{"d_mlp": 640, "norm": "layernorm", "norm_place": "pre", "norm_eps": 1e-05, "attn_scale": 0.177, "bias": "all", "init_std_qkv": 0.0442, "init_std_down": 0.0, "optimizer": "muon_variant", "lr_mult_up": 0.801, "lr_mult_down": 1.5, "lr_head": 0.00613, "warmup_steps": 200, "final_lr_fraction": 0.1, "seq_len": 256}
Each number is 128 + 24 x the weight over its row's rms, rounded and kept within 0 to 255. Layers, rows and columns count from 0. Numbers have three digits each. The size before them is the row's rms in percent of the matrix's.

# layer 4 MLP down, 128x640, rms 0.0475, rows 0-80, columns 320-399
126:134136123144161131154087158088149116134146120134154094085105128125147171155080159108104127145182152122094143119153111111083194134080143151116120133135094107122149119140115136131195151179125138111170117110118130113112143116134111112155156134
108:122142172090110125155110166127105106089115103104102113111109132121089117120101091104153176122090125167124173110146129092127130140144141109141166104112127104110145127139106143131116098160118159148098137135119129117114106094147160119072091145
092:120091132108123106097109144105098170170147128150141146145111157149159112135161100126139096108149123116123170124103179111165127143133122115110103119128147178149115154144133168113118147164171126141102140120125170073105149146119111113088124141
090:180101124124150130127140077160167104091127194078106164131111098137140100148136158127144101113107143172140120157125123132151134139171153103155172162149142129164086115124151128092121120129148137106130114078170130156138136161110109102154141118
097:097152127179091090128118077129145132117113107120109121130142145130116155097113139068123146136087114142103117150099109122196102118170100100115095132128163111137116074148122110110153166102117113111136116094144115108141136130115139135111140126
099:127098105173101149085106160116126126137084140175110155098149077130149143054130092189134136133149168152108110127095115126149115136130131151113119117114092146144143193108108151105108134122132133109120143124141100132178100130105129154161154114
106:107121147167108141080174142125119171132107084170153051160147107157112139135106127140089139095139103125166101152144145133095171117131149115157144102146153119133135161118139139124118126041125123114141119138141139152102149123116124112130127118
094:092131154130118099154123125150087149104073167185125125151094141146101167165106130115116123131137105132118143120153146157174108125108088164110163120128157159138113146163150123126119132108142106125107097142130117114119113155133140112102159139
103:116104125161118127124118098126145129135128119134135113123150144138093114173104138170095117130147115127072139173134147123151137108154079133114171105133130142101135150148154129154166169166122102139149105083173149121121126113082134113104104163
106:137122147114123161116112099102157137138095129168126100134118101144148103089119162122133153139099146199174112136094105164162137131162154167089179108089129127150123132115129115120138120143158145109145136144128134108106146101147183155124140178
100:154112141131115170097159097146155112118095159121106162105118101110146129097091108081145175117129117169110137145128111109159079130133125147113146165095129139122174110134168137137127112122145115127110160186138125147198111135114151149137104104
100:144160161112093168144084186139108140126118136140169100095150205151156127159137158149144109118115103149163144144149109074107085134180143151132117112124072111131139140174098128123141143123153112133131119171171160120148140123140160107118149110
090:176143091185086140152097138114164140093084141151185130129160128123090136089102135115131103143108101127137130142147184158096142127166110098126132128115118105112119117120108151153186146145094151137134099148182083100067150177160144106088106156
098:144115141122157146118121131137097147145123127090137102110121072115128096093107120139127135122130113143093169144101154121143123123086118177134113125123139157127119094127163118081115099135143143095086128139127073119127130121125130141154136151
103:130124117151148115164138119137139142134119111135138113116123121168119155152151105173084141141124129168096134148148115129101129168120157149138089057137146107133139126122105118097152103101138119108155110113146130119140147179124131093117149096
103:131118120152159128114099134105156128136141155119112152105119133167104137133154103136146116103121120129128119102100112134104151139113146141118121115166103169128132167135123141117160133092109127117093122137131114114187145104130127121145109153
096:152141167176126087110073121096126107113191151126123134122180159073150161151128106163094143120128135128100132113121118112157144125145128098147120080105138090117091133101151144178113093089087124150148147124074114129105167145094117129156140152
091:135095115134134137093152080102129139109148126149114151150121094137150161107141106157107181138130105138124145114095116119118111143106108136145106074077152179132103102091149168128120150109157122156129097158109094138076157118076116106130128140
095:160136098131139170145056130088116099153153137141177131143067117140155136141106135132098137092135099134088134135168125136126126121182069133106135128086126099158127138113145173120126164137149129112154140153150126122143154145160096143141137144
090:152127120115145141132155108111150122165132090125147112115161118131096110164149147130125125138078125152076126114142135121116099135142118132162148179123097104129109115141132157123149136098102134123106136078128162130119127137105151111097142103
095:101162170143158122101141129163122100186120158113096121141134113105155110122121081091118099125100094075129139114107112127142152112093122146110082099109137138143146138100118144133088119109126154141148187168115127129084154160161181166109066094
109:137105176154120135137105100132088106135129114167116171144130142102060097149153149120128125170161144144121158175130110113120122121094099109144158121123087128077139147121110134138152127131162133135150147138128128146104084109147109136139127125
100:117173178129111127121144165158151133145134105132113146114147128131138152123122117133140132121172119101106120113124088144086127127133117126119103118109158159095096141142153134114120119151099143171136158116107126072123105137177161120121181135
088:075101175191107120135115132150123074125124148125122123138129126121110132088054124149132155141126139094136155132151131155082165095149090129120085117098092152155148136121117114113115145145115162069161100146094106157097119083080119102134177121
095:120160171121144143109161114143137137111124125102145125113193134152132179136147168112103151134099116110192116106110119119120113183165094086120097129131114091168084113105128116143099140099154112133141147113137158167136151151092161095102111137
100:160152150152163108099143142145107132140161151102112127123143173142186155153157104092132112107120132123138121161147144135105129178148165151114157127123120120146160125138079157099110117137108119152143158149146153191164119137115086196126103165
100:181138129128119121179124072119118116098109103138139168093119120109127140136081121124116095123164144119124133137139145112160107132097110099180107140151164153094076093135096160114137149140134118121127124145078086140116162136068108143158092143
097:173108139111141136179128132088126123115154133126147139114087119123130123145132099152135124127107139077118154121149092158107157116169132134119084159098175078143075115134160104151166135133104139102151119145111150109173137111143146131113139153
100:129148092112133132119128130171183123104121081146153103130138137127138099078126127123142159142131108089110114169136147114163144133115174118165153136117131109154130111154110101124133107163139147103173183129099118143105133096100106140096116098
093:126108098089132130132137143140106097131134164123127119087146140129138108145111093145101101154141124168088128152112135103164098119158151131126158105171162116163119128110114088193142131158124109150102110103119092156130144118147087136103098091
098:116148160118100142114160108088119139176159154154151106131147140161156152166146129082124085153154108137113149162119131122137142165130094083099110111114142132134158126118130110123093115143120128114090117129130140115089129138129124070154081164
098:127167109113105106140037175131116182130132166147160125129152139167178140133136139102143165126123096111114099087143127060154123117141097119090160141118092135107119146121151122135109138142136129136156094131135145091102135090167079106121174113
144:114136140148111100132123174127133101151160132158127151132136101130116144132107094101156103118095182136201109141098128107151135151132164164140102157113080139122139133139123134149134132127139125130126157159157133178118143127098106097090097128
103:135126090167095092130120122156095148125115122094124115148112121135100082129157126163125113133144136137118143116132164156132144184133154116105151108086126102153141154136142128114135114153044152124118149143145145115116119103161111134135102100
099:137150163117079116132122107140133104131102148107134117118115136161124100088092154162136107119131108133091144105124123126131106153133096121123124100159101127140122170105153129086128139163141140165121143162143131128151151159131123075115133104
100:121135129091110135145126133157124138134160136094170096113139088079180134132123119138125121151114148114117175125149101125122122098113147147116117134109088112121079091121158101152112131127109156165132142111097125124130094117152107100146138150
096:175087085168095138068125139078085117145141148131145146123140112150132101122148129189110148092144161107100150114148107112109079106103129102087129159142123124132127085159135099163125091085167135125137093117145146133106086133119124134159136109
097:137131140148141166141105096131162152145169127105114164147156148094114147177142084147118158121168095142131131123130148147103111097118107111103127170149147119143088073090125117113147170124147105133087072102125122079153157112112106114152143140
102:076157134107132117155126126133123111144109111114119111112108107137099192143119133177108138121157145109147092104154104126103122095088155110123124123101095110129121136098118098108115087153138110134136124149138103179136184087115129166149149114
106:122156115143129086123132130144131106057136111096106157111128119143112107132092120119050136153115130124139132121117150139125146087126142121106140133164128126103146177100110125086144118126165102159096133094131139090135115144124102164110153074
096:114136119084126117174140114118149161159094125082089151136134124117125175156098148116152105160135099106151122119089123131157115140124137087175114149162138116134098112161095149093122113128108116113138111134118126135133129121128112167124125116
102:116128090123110139154115116149136175154157144148138104104122134175145152128123177166160091144129087118124127110130140116106117134093153123114169135159161140140129160125155119118143161096173131140121132110179125088063141114110120121133169162
093:139087150182133128132099142130148173122119097174129104110128108153144116108156159158129156120101129129124130141102148137109126140121138113142159178131128133126105114128135103135140104082104127114124140129150157122111107100168122094144178093
099:135133114103136108140149116137112113116062107130155121160109129086087143149115149154119137147156109157130116115164059133138128099149114107107158092146116084138121120092144102141114082107158071164096131126129135140097120115149149078104160155
107:068136108117144127100158128134109061124171113119115129144169058099136135124107156104163077103150147130209172173142125138112128095114177135100106174106101143149130116111106146110075135139089145114113156126123134120125144090086121118132083146
100:133136115075096133135125132128120174121172129065127118062168143133107122149170145138151120157115127110166120152147162145099104125119135105133078157126102093136142143107126148097114114146128160110156129147099129133115178125129069191154155184
097:166115168113102123131142074140119174102140156148147122148111142134138105169155141117119131130183128118151124109119195127094129152143137121089113165126108111107145153084168140134122130095138148145155112114108175099131124141124117150114178123
110:140174162124099141139100114159191098151111119152114142157123109158093129078152127140095133137124154115130121071107117119152126100156137134118137147127186178141102142122163133143136137139136094146112103105114089059095180161097147140119148149
097:135134135161154158139125140110089139162148142145097141139096156102147128103129119153129131194110107124097069154103106152117079149163125146134105132173121164152138151138136113102141111137132089144165139149176159134117066153123120125109122196
095:126102122122183119115148154179150106143127154136129154136160074144095101124116084126112140117099114154119140112147139143162128136146073105159129126136115131132138181117146123152172147127115135108127174131093148127119144098142138099127072098
091:100146075146125153112068152126178185088152117098153130132100088140159080111123142132123104132129131160119137125130156125154122149119100173140081143115174098169167159099100110121154102105141082109138073116114152116157112122138144141118137126
100:117097103129137137112124131121137122134157166127104131111156129117137106134138120117124094130137115148147074135126094120135153135092150172121123153106113178154087136164137101117146178158129130135110092115130109156159145136154157127123119126
099:120158134105094156168181181168134147138097116156117125102091121122193141177146148108131071118096129105157153131158135132126154123094165156143131163115082106155117138128142131147099144140131088097132149110105127123097135116126161145132152133
101:129127112119130096130130125158149129105091151126096119109137149157111093142111115146128147088120167147139124120100154128104130089165084112172137154121115130142158135116118130160168133098158187090114139137126115126145093132094138117123140117
104:091136094108121142153144137099122175117107111095097121161143144107120124108133145164155143108152140107101106153156149109106138102151136115164123121116150133153115142129090129100138131146128136133116165147191105115106147087144179094161127147
106:110128146140098160163134163140135114148154110136146090164102150149158135155105148123115096156152134164134131111097066150115079122132106107087128097133183140121136098162077117150132120133094155121110148135091124138136110158104101128171125196
108:143139116134146125138122098140096121124182100114107144077182116144142116133125118129131117159119152111146084147078135144136102098122110176161126153094117149094121069112137112164109189107151172167132114120134134160132092133113125135116108128
092:131151102099149130117170122115107126142119140127171124182119141129107139166128111147092159112114101107159126137152174104114116142100124094128112100112156124136067135107134109174141144143162126132137109124112176135145121130130088134146096084
099:148144104097137104107143108102161106111150142119139108111167074103137116141141159101105153156126110121130132152116138140160146135148109164085183125096126101115140124165098125130130136114091151097164123152127095160136162100141139126107128147
095:129123090114090127108129119088186132094150144095127126146182133133139122126107169131153137147101154133134145135140150149128143131181134109157107097111083168122156143128156107087136077093107132160092094115127130128128180144138135135148135154
105:133114105136137118129117108160110111126116185157087151139077118111136139094138143155148117166092149110147150172122125121150125096111127151130138134133132141157110082132177127123136147155150152141102118142109135117141134108109133118141139177
098:161101112108114122123150172146110080155144108121102157137113108138127134112152087131124119156122171140110111123079111143132199136170133124118135132126138169129136111186112146109095152129136129153147175183110118164161072134144144131114101113
101:178128081112134138084125112146134120136132068143128142123151157122173151152133120106085094129162103139112107129134142141166126164118130101142138087139121121147136128143081154159113119130088142126170121133119142099146100113149104128199126104
095:189116147154198149147133149111134099126098141111111112145130092128101117124106125127119140101134113148146126116119133108149116090129111103115120151123184117077121141174103150148132114111103121127142136153135147106136120084124145140126153147
098:108106128141113090174109131101098132116126108171148123128148152149142086141145082095126121092143130141136116133133159162126120159114100104090107122127156155070113136133137119113122117121134127112165136101127140160094130116128146122110152090
102:126135099118149144164098176119120144120102115099105116104112123147081115129135161133153121120103162127180132148081095154175114081102141142166113132132095111135133154088172060121124120133140130128152168116123096116121117145138125131157119103
100:109160171148191124097151135105126113125094105167129104125112189120110145158114124134127123116173157142084150100121080157101107142137149113137136119091160148110129108084133148131152096092186124126162118119140106146127069174126135152131124136
092:198130123128121140119113143107120168143128138191110115153128129111087147146152153094094135114116144119139114093130165126129112158127128124157147131104109151115171101074137143136088111196096111108115101114101111160164123115120146163115147071
099:128137104125113112118132095138155094148129122092105148126115138118111110143147131124124113164103119119135113136136142129094133102137122129118115172150134130127142135127139108095107146148145121156107123153143088139077180140131119135141109112
096:112131113150110105138095119094093116111119139143111160077119104092134124131107134146118147106104138120126125131124134095109113127086121167113088127117118154130142144111102148150136130142142111098122166151096130024101136110147111126149137112
107:137082165099144113144123116090120122088126126102149158122186140115153164151127146079124148105132139116163133119162144143065147116103148123109101144141097143105086100090177124088148177145101116109129114087149158104117172114151110123128175133
100:124123151148126132181108099069144133126130131155161141093141149130123124168108147134099157069151133109150122086161161118125135143091100111143152120166144114127137146131118157148132117119139073135110123145120152102178148127129113123131113147
106:134093129156098147131168099145130145123107149107130114168119118126127145157109134119150158140102090100109124106126104155147121152150107116108133113131141122091114118157130152131163134131128131145115131137126108131145103105113130087106134130
100:102143116101163086123177159125106117125144122144100126144113118134098112121144128097136134153120179116118184121130092112118074098113111135146151141126107154159160091111136089182111103150120114136099124138162070101115140111132112131141111115
103:131083164117103132152182107138111155142131160125130136113115105102088103088146138128149134133144157139126066123138136141158151149144121140121096165131119096095124135122150146162113149115130089137131147117134122117124138111124160165121130125
103:123100119166112175142139137087107086111116148194100145144143100152117112143126139184132109151131146135127114110131147083151130109182126109135105110127189136138141133147145135132101059116130099136073117156154146102128158129119132145107119081
105:128127075117135123103111113152140128135179107128118131183136135141114112085162145126129118142147118127147114135128145117170115147107112134100113154110163141140110119136111145135125147088122108110110106120122098154137126147110099102158124104
105:168123063165148203154156117125138121148108151144152111100104136109123143106126129152124128157092104119091114137127129121131153119137149149128146136122140126108140143144111158149158157142129120119123124103099121122140121124160171143121146121
099:146099088139126127135148145139157136138186122101117143155130144151119148098129136125136155156100107163168106187141112067163111113115110142162124149113161129099138141160111106134143130153153159152118125154105134119127049158139123120122149088
110:147128088160113071106106165118120150133128115133109108133108126129120098126140141152148132152154128106118088117142157167164104108123156111131127087137113117110136096114120152122146120122115120114129109136125129149116065113161161093130153113
098:094115103117105116103125110122126136108109119110113113093102118139156105138150128136108095104102099136136110107122108134123111098111126172137117186147134166154122145166149117107124114090147117115131120133130143153125133117134091113100132121